{
  "parallel_block": false,
  "init_std_down": 0.0651,
  "optimizer": "soap_variant",
  "grad_clip": 0.5,
  "final_lr_fraction": 0.1
}
Each number is 500 + 25 x the weight over its row's rms, rounded and kept within 0 to 999. Layers, rows and columns count from 0. Numbers have three digits each. The size before them is the row's rms in percent of the matrix's.

# up: layer 9 MLP up, 448x160, rms 0.0652, rows 406-431, columns 0-79
# down: layer 9 MLP down (transposed), 448x160, rms 0.0652, rows 406-430, columns 0-79
# gate: layer 9 MLP gate, 448x160, rms 0.0651, rows 407-431, columns 0-79
up406 095:499449529531475546494537544481498492522499532506534478507496504456485501480528548498521475504477493471496524495500496504489501539501452464473493493538505489476506478467498531492523542556492507495445497472492461496528483516522502508477540541
down406 092:523533545496523505440466499501539461475479474493528523481526535491496469477484484465499534522458491531508514515547501499478502523483531537537503506493476499472478503471550494508524468504520499530568549526472519481511516527508522508495488474
gate407 115:482529499482492510506465493518503495474503476493485463494515489560501477509495520507542469489502481505459524479512540448533487517505495508469534479539517515513510524508459484487500512507489530542522482548537503483546508528512479487500415510
up407 106:510498497498488525479522483526539506497536464486502467508465520477448518458478499465489501470490537569544522520478523491469494511508523497495544500508483515477525473478502459533479480511505495501490538509491514490502492523515542476461465506
down407 106:503499503500514491502483513539497494492502493496498486505522481485472500498515451489500531486512533479501517516494474509490447488504491523504480533524508448473516504458461520509470515445457503479539481495475497459485529531531550520513491490
gate408 095:485511525535472530517529503470489543518496484532490513476526486495514534501525490524515498472514504503462486528508463508489509440509476471494446491497490501475506478512481504517460476486503512455514467534510496493510468463486480486475503481
up408 095:501510496527535488489484527530464488472510493499539504537465467527455498526512536473521505515527551462486475441456485487514482537469510514488485489520502477468518521535498478513519485512511448479505479540505517503505487438486485493546482515
down408 091:487508521495470493474488556471496473526482520517508495509495501513512499517513466506486486518537528533508443500495558542508521502536542505458472490511487473514504527474525481460490522500510483495522540515503454511513487507480467523480460455
gate409 105:504496498506470453491499487492494496507546542491517499556506514436481532482489527520513546498504529473537479535561487488521516498530539506527453506526459523468526481451491451542482486487500527513543532541463514540509511525495509494475525526
up409 106:474546484480548488498528535508505539529455477508497500519505541571565458528525493467513497463476503515488487496487509528492502518469518528492497505492547475561530499505521498455515509504463470520478499507534485491487440489503505477521520468
down409 095:486530501517546543544514512519497505492511466501478518455522564481517491495499511482477505503478499515485512509542539489498497509487485485528514526521486527519501548524489518498521530542506524539482501537539538511474523496459500464503482493
gate410 107:464538512555512463520528492498512510470534509440515451455471512468472486538488529548500477516490530541521495521469477549508502481493476533484494493489470498512533459516527513508519508537552491535499527507481504510500471514503524474485486506
up410 105:520495484510505519527476485500508539496511523490523503474520480498516499513476502488516455530500462476487505534490527472501508506453475491505473503524522512500530523508473476520456504468470484494540491516482478469510515538502523481539521526
down410 103:496532482529475490475504488502496481522492472533536483520493539488536500484499491499513564460474462487537495470509532531463536485502509503489516494443544464463451466447484488508489491501504502516463442488491455506473501497519512500508465496
gate411 091:478494502539501482482502560530460494447540464502500517452482489533496519509511482492465514495484509521497511510463470541493469503472492496476487479498531529506475509547485505530504469450492499491495507479509462514512476460484529532467497514
up411 091:450504513535533455475516487503478490508471504532516495484496508502476520532487513516463542491499467494495483518483487538474506519531462509511493490486493520538482505528458498525472491486518548543506500498498504483491496514501534539509505493
down411 092:527515521462510522509515483475516497486493485507479478536539469504545496495489508497490505509495522487522491503513468465517514485524523484491506498481464444513545511481505496499486547519518497500480515516517526516482500523499484459510480516
gate412 105:510516552450489496523455487486493527523521531473446475519518459529546495525506513546488484532469491546527510519465497539467499477538491515505542471500494484554478518525459497503485549480468492533487516494478501531472502482516455465504477488
up412 099:505472518492496480469482533521459468526484527486491502502499490515533469459476499504483459482498516515483492573538532537519522465460468507490496534483472514531476509487503499478494493508491479466529518486497506518504485485480518529486525498
down412 109:467484450511521508471501518492460487515495486420516510519447493501515533514460509464484509521465491472495505539523507503480470533492499461478482525492508530484485521478554510506500487496559556482526506492459495480496472536482547515497530509
gate413 100:468538476501490455510481482541529538483475482514490546519494481496537478479471478557505467504516515539541500509472505511531462525516498504506539492517528496488537508545489523511520482502514486442454458520505484470475540505503494532517515530
up413 097:520466493514514516458507535483477479527476444480516448486498490508497491474487506530457486469533525497546481495508511491508521514499476475532491532457480568477483442507499508509485461517512477553502522518540478531528500507481469511495482489
down413 099:482500493474473487525506478550521523517519511529500515583473526513560556455509486527522463480482516488502474510494448486512464481477510478484475488466486478526484507484509496502494471531484489446473511503495480509466511518542486503506530518
gate414 099:524485483506468526496503482496542508486504473500513480493483546478492468514473517556497486492529485554489503518533533501471473531524483499505455487506518514499516482482483533464476525527531508482471522467528524443550511493489527468464497485
up414 098:542524458511469465476491510522441503479516488465488516479506466485500513476521482444467496504506480476477492485520514518484469505457511473553521513485554531479484513449494515520525499517454523456542481506503470523491496487509501513519514477
down414 097:556524492516478531470524484488486485518539501496497520468491455487477499457499503453451510487523484501526506472520509529520479490497504517515529541501533514471479501527522525504508530516538495489539537494509498477514518528486510511518495486
gate415 095:458475523511464459474492518475489510510517494491471470510505441511488503517519492490522455507494491489524526501507503516480518497512508492493556523506512514549514504519525506499503517508488453497469502532514460519530510423460548527459487496
up415 103:535486489448497519515475489497536518543501524488470505478487515494534528515477475523484533487507527493493463523463512511452532508501480497490481511496523476472507534484498478541489565547507494463486522525543523485481471512512471459498522523
down415 099:515533507550476491516521507495494472475499498492509522523516514523462483520499517458500478480495494512495536520520480504539518467463495510543497507479478510543487497497541536512497477487463504490488469510453565503473529456516549537466478521
gate416 093:506538474521467510483484453529427501508488518539524509532506486529473523479497501484571542478512521519465491538516516462448542463517491495521458496445523507486520530494458515489505521514486462537512505549529524471472482501466512511479496478
up416 101:523530511440502517550475464495537496502484484510478468474479459510516459482505494519464512488495531515535468484475511537494506488510499503490551499496499516545475530522531491483474530527503519496491513495500532483500516501496496442450504438
down416 084:485521484474545521482503470439541461494507499493506556497488521479490460463471506501481520509479515477483508447474490465519513548492488493501483502439514520493441514517490498497521475493521493525510496503509504484465510517491500504511501442
gate417 104:517492464482478476438489499491507495473547529523495450580530453526507524504482460519497491469497506487524459501551483465516497476497514536494476457496516505475537517464480486492501466455484524477519496463524445504471516488454522491444491547
up417 103:494500478502501462505500514524549474526471521475498526520513489499535536521533482464511490464454485456474535521505519524475568502502535483503476543490510502501466553539481509452482506495523475495482485468502532528478494568533503521542519517
down417 106:447493474496512532561537507514466487482490501484522501436485501481517508476514510473531518456482500518492526469478522515525539479523513512482520509504535552554493487530481507507529505516514497508458477518513501472496482527499488483556519518
gate418 082:480523538537513498494496445487459498520498484575518520503476495490497475441498532520492531472501500549509524495492513462555491494488526537517456523496470504496486464491500487495503495529515492478510503516474532483509482539528450497499455476
up418 098:519472484486504494525530467469464527498527514510492490513477476478494471470499504504501511487494514489453527515493522512493493491488524526508490530466455509477488493483504480519461502544522482484520494505429520524521466516520463462506507496
down418 110:542435467487510492510484502503457509478538531463492454538456500505500468543497475542532478502527524499488502549482495511480495493480469491510502492483493527517516505520509516512473516532508533495475509482473541515533460517512498485483526528
gate419 108:513538482503492489472546470513473546515491516450470504559512514491529505492515524488507511494470556542441492473532520465462477480523531531511506528503497505547502456463474502494529505475519528491496518497453525508479497477535479498470474485
up419 101:462477503505490525510499482429472537484506501502538518546512523550550509478507455523485505493549520467512489476489512443526488519514498484533557518496501524539474514521488525538490459489484483487500443474477513501532504438489476530506491517
down419 111:488515501501532486508498493481502500469465496525493556459494505518532459497486463536526470514515472512511506484460516490533504511532497519469505488459498491511496543442478521522522479503510494484490453502528473487484534492466523484511517513
gate420 108:507468481507569453497508476510532554538487473459497464508509469515509528464512480509511492510489476458502502505492542508512487498523575503476510496462478537493522504489513488489469517473498502460506515472499497457490514492483505499515523452
up420 105:450494477492472503542454527560496515481494496508541505449495502475480478488496481465516472506512462485461510504509516522538492535526479461522534499523536468505474509489511515505519494523498468528549508520499508517529515490505515521505482526
down420 106:502517528515422514461463521513510458470537552539517507491515494478450503479465489542510527452535485515509490475519487468497516500484518496514528463504503457504487468502502513514519506541495476507488536519519486489473517519519512473489479498
gate421 088:489518525537491502506522468503529508522502454553493497558512525475540537513473515485510517535500542528538471493515497518501474437489492488539464495526469440458527473495525469543504493539466524527506515498522487494508472501506523523476500511
up421 087:467505501498470508452505542513509494532505426455477514509448497536515514481529483533490456523509473507476494519507514507499530463520504485499524469522491540499533463441506462497501500505478491456497520502498521485492505538520489505523511506
down421 087:463506490544544510526477511498479490530482512543570518505511515468499475521494537485498559493533523521546528438485482550498501514561467484544501528501473486497462489524513516535523514482522490466490443495488495497505498508508522488503500476
gate422 096:516559499496504498518485490522463513495517507505520501504458506467465486484500518527478508529461485506457522524455508468519455551529546505528521505514497487455469511527473503487548530513514507478486550512458475504471473503496503497500495524
up422 096:484517531495498477505449499518478541498494472448499519474469483495501503508467484499472500514497499481484512538498544447538444476462542486479420515512508516490491472495498458505558485467558470506514462478507535534484493481468521541490478465
down422 098:463469460522479531493513501469516466495477483443515517468495533500493454510509475490509502473524519521520549503505466506455461517516501454597513512513464503506492494506514505550519507526462516468484543510406497463507524526514473486508532542
gate423 108:514503506504496457484531495527457486519515550456467526530535505501496477500534476540515504539505510488532495455524497497490475513533541465517492506504501505519482526464523499497529531536534524523463517471450514487532536503522508546471495514
up423 108:445476511532504473495522506484457496479494517447491516500490464520519507490463531527506524540533495514458475516462479488522521515472519524475476488508508526467502510529516474515517491470503570527456504449535528487466493479514474489526504486
down423 104:496508492481492504494502513520509550537536537453465472534491518538486479509498502524479514532481484488499501472500501490513507483546519476530467528468497513517503502534535553470477515522548504504456539472515499512525499512517496549506474528
gate424 098:480479481476509493474497450473546544504481494491477478532508486487467467524540489466494448494539435466521511528545505505515548506489491519540503451518459525486533493501509451478496491500499480485526500533484487511545516479520493474559478538
up424 109:522489510532497498491521546515504479474489507508488490509528509512503489495487495499507518544507521491495514472507524501461491510503495478452467526480459497472491495526493527487527497576505539484520568495518483482474464554546498491532510525
down424 101:490491482494500511511488513588534483503531478488528512488468539528495555480481487484553522489489502522475497513473543530501502487553514484490499529462545513468503496433429489515538466481521509478490498531511512483479502475492482500451496495
gate425 105:507516519483496444497491501465492522517511501512520471481476492431498525456483483494514493493495522473546485495505470529506502517480502528509521552492529457488476528540508507501478482491512454498508489538485507551517545559502517432514488511
up425 097:470457560550502488486486472505474520523492468509500491518539522510503508518517498540489506499464494522490539487456476520502487495534499478495511503491506513494485492521534479555471499462523528542508509505502481463498488514501497542519544461
down425 103:492499483479501511515543535468507492471551461455526488530528529528519496493504523463526506471506465506520531516533506483505500497485523512520502513522466502497529569442476488534513523504483509496522494530489506482468479463503457530486518523
gate426 102:459471501529477521517518546547534499489487516470488462511480486532486514485555555519507477494507510508508509503479509494512497491502502505479513527512527515441481528524514533555526470432547462480490509501484448509480507493502508473496497483
up426 099:457491515508509505510508527524519511535495506519490471491487529515493497480515507512491487492505501488497510479517486495493501491512494513524520455533456480482465496526485461508548434512504518459532471506498484507461497504520504457431488502
down426 099:508490502482462507519515546496524505475469547477498482495460454527498504483529537530510477530505487494497542488460494489506451490497480462494530526478518481478465509494520494489490471484503491492492500521472446467480501509512525457573506519
gate427 095:472486524483483451443515509515512455419516484441501478502488508512489510475486509467495498524481457504539472487515474490506505472519499461523513522529486488478526474516518521521484530474533507472476551509475501519499519517524505525507537517
up427 104:528482459498508484537475538468490521542503484512463509439548474468432523536497508455494464473507460497443516502511551510500488513461538555509497495511530525520497486478495453449533530503526496508465489521536506527484490547492515495500495521
down427 097:460505493521524532536508479494494476508524502491513498462493506472504523497497511475507482481518542490506491512480483502551519524490525475542473465525564524499448500455488491575535488505523486501484494522496533477509481516490537475498507482
gate428 099:475514542545499505531507512459477449538498491480506470464522495503460537512510535485502493445474497542490477521483486504528524529526463478561496485459494455534484497518494523526502518527484482528510513465461482463515543486513499548470440535
up428 093:493482520499520491521512503486486498518546496502517520499511477468520514505532504453484520509491481489545483490449504515500511464528487479506461468498490507471470473547509504473506511450559446540484555502521552456565471477509520476484520482
down428 106:491462478503538488520470512498470558484520475514483518490494506511533498525491457529474495527503533485510490479467475488475506506451469462492496503498528483512515517553494456489503559498480527488452452446487529480500519506479498517470518525
gate429 094:484525502501488481515470490503500502504474491470477449517512538505491515511509501457496515481518552519530509507459454538479474544494484549482537504550471491487557518527500535445537483536541514489459490511479459537500526503489543491486474490
up429 095:480506496458529497450511484481517486493482515516501496452513515484485514525493506528522507494528481490508476531522517539501525479499538462483511425478506507506502458477512515502515543470541464471487484521465499501527486479479459507551469532
down429 102:499533497510497472491515502533509508538470496465480508536474509495515486488505495492477439522503536519495458549523507518454476516508501493473478536530479495461505484513504504496494524531507568508474508500542496491513442527479534503498471498
gate430 095:511492507523505538520526501489530479503510480471496515464505521527505493482517511492478515485474488521501534454543494513486473477551544523534482505509496482487493469526513475493537506530511505485492512490463511502479565533512503521507522494
up430 099:482523449543516518506523512504458541529485532498492506520539522474531488498543456501461451511452477483504485505503516492493514479470519482519523533484508517529527506521513522530529494511501486504502553463500503498489503514507497516485495525
down430 103:513497502494469463514480487530554472468517500473503442531501519504456488532504535535506515478524478509493485520489501497511487467495509485471519486493555494484466483460487471505475516483506456514499486504525494549486517469538527460453529474
gate431 094:516521516474468500534519483542524484540508515488435471548530510479501469494495496509519479484453513525508487511517542498463509465459464513498526501490491510517500501502479523499537517473502489481475470492483549498488528463496541433499533503
up431 096:516549532475525498504499509511532530496469507498472501535475523513495443426464505488502498500460505482496482509522546507511476518479549533527518478513485479519479491496522532529484481553476510482552477516520503539485463515473541446486463519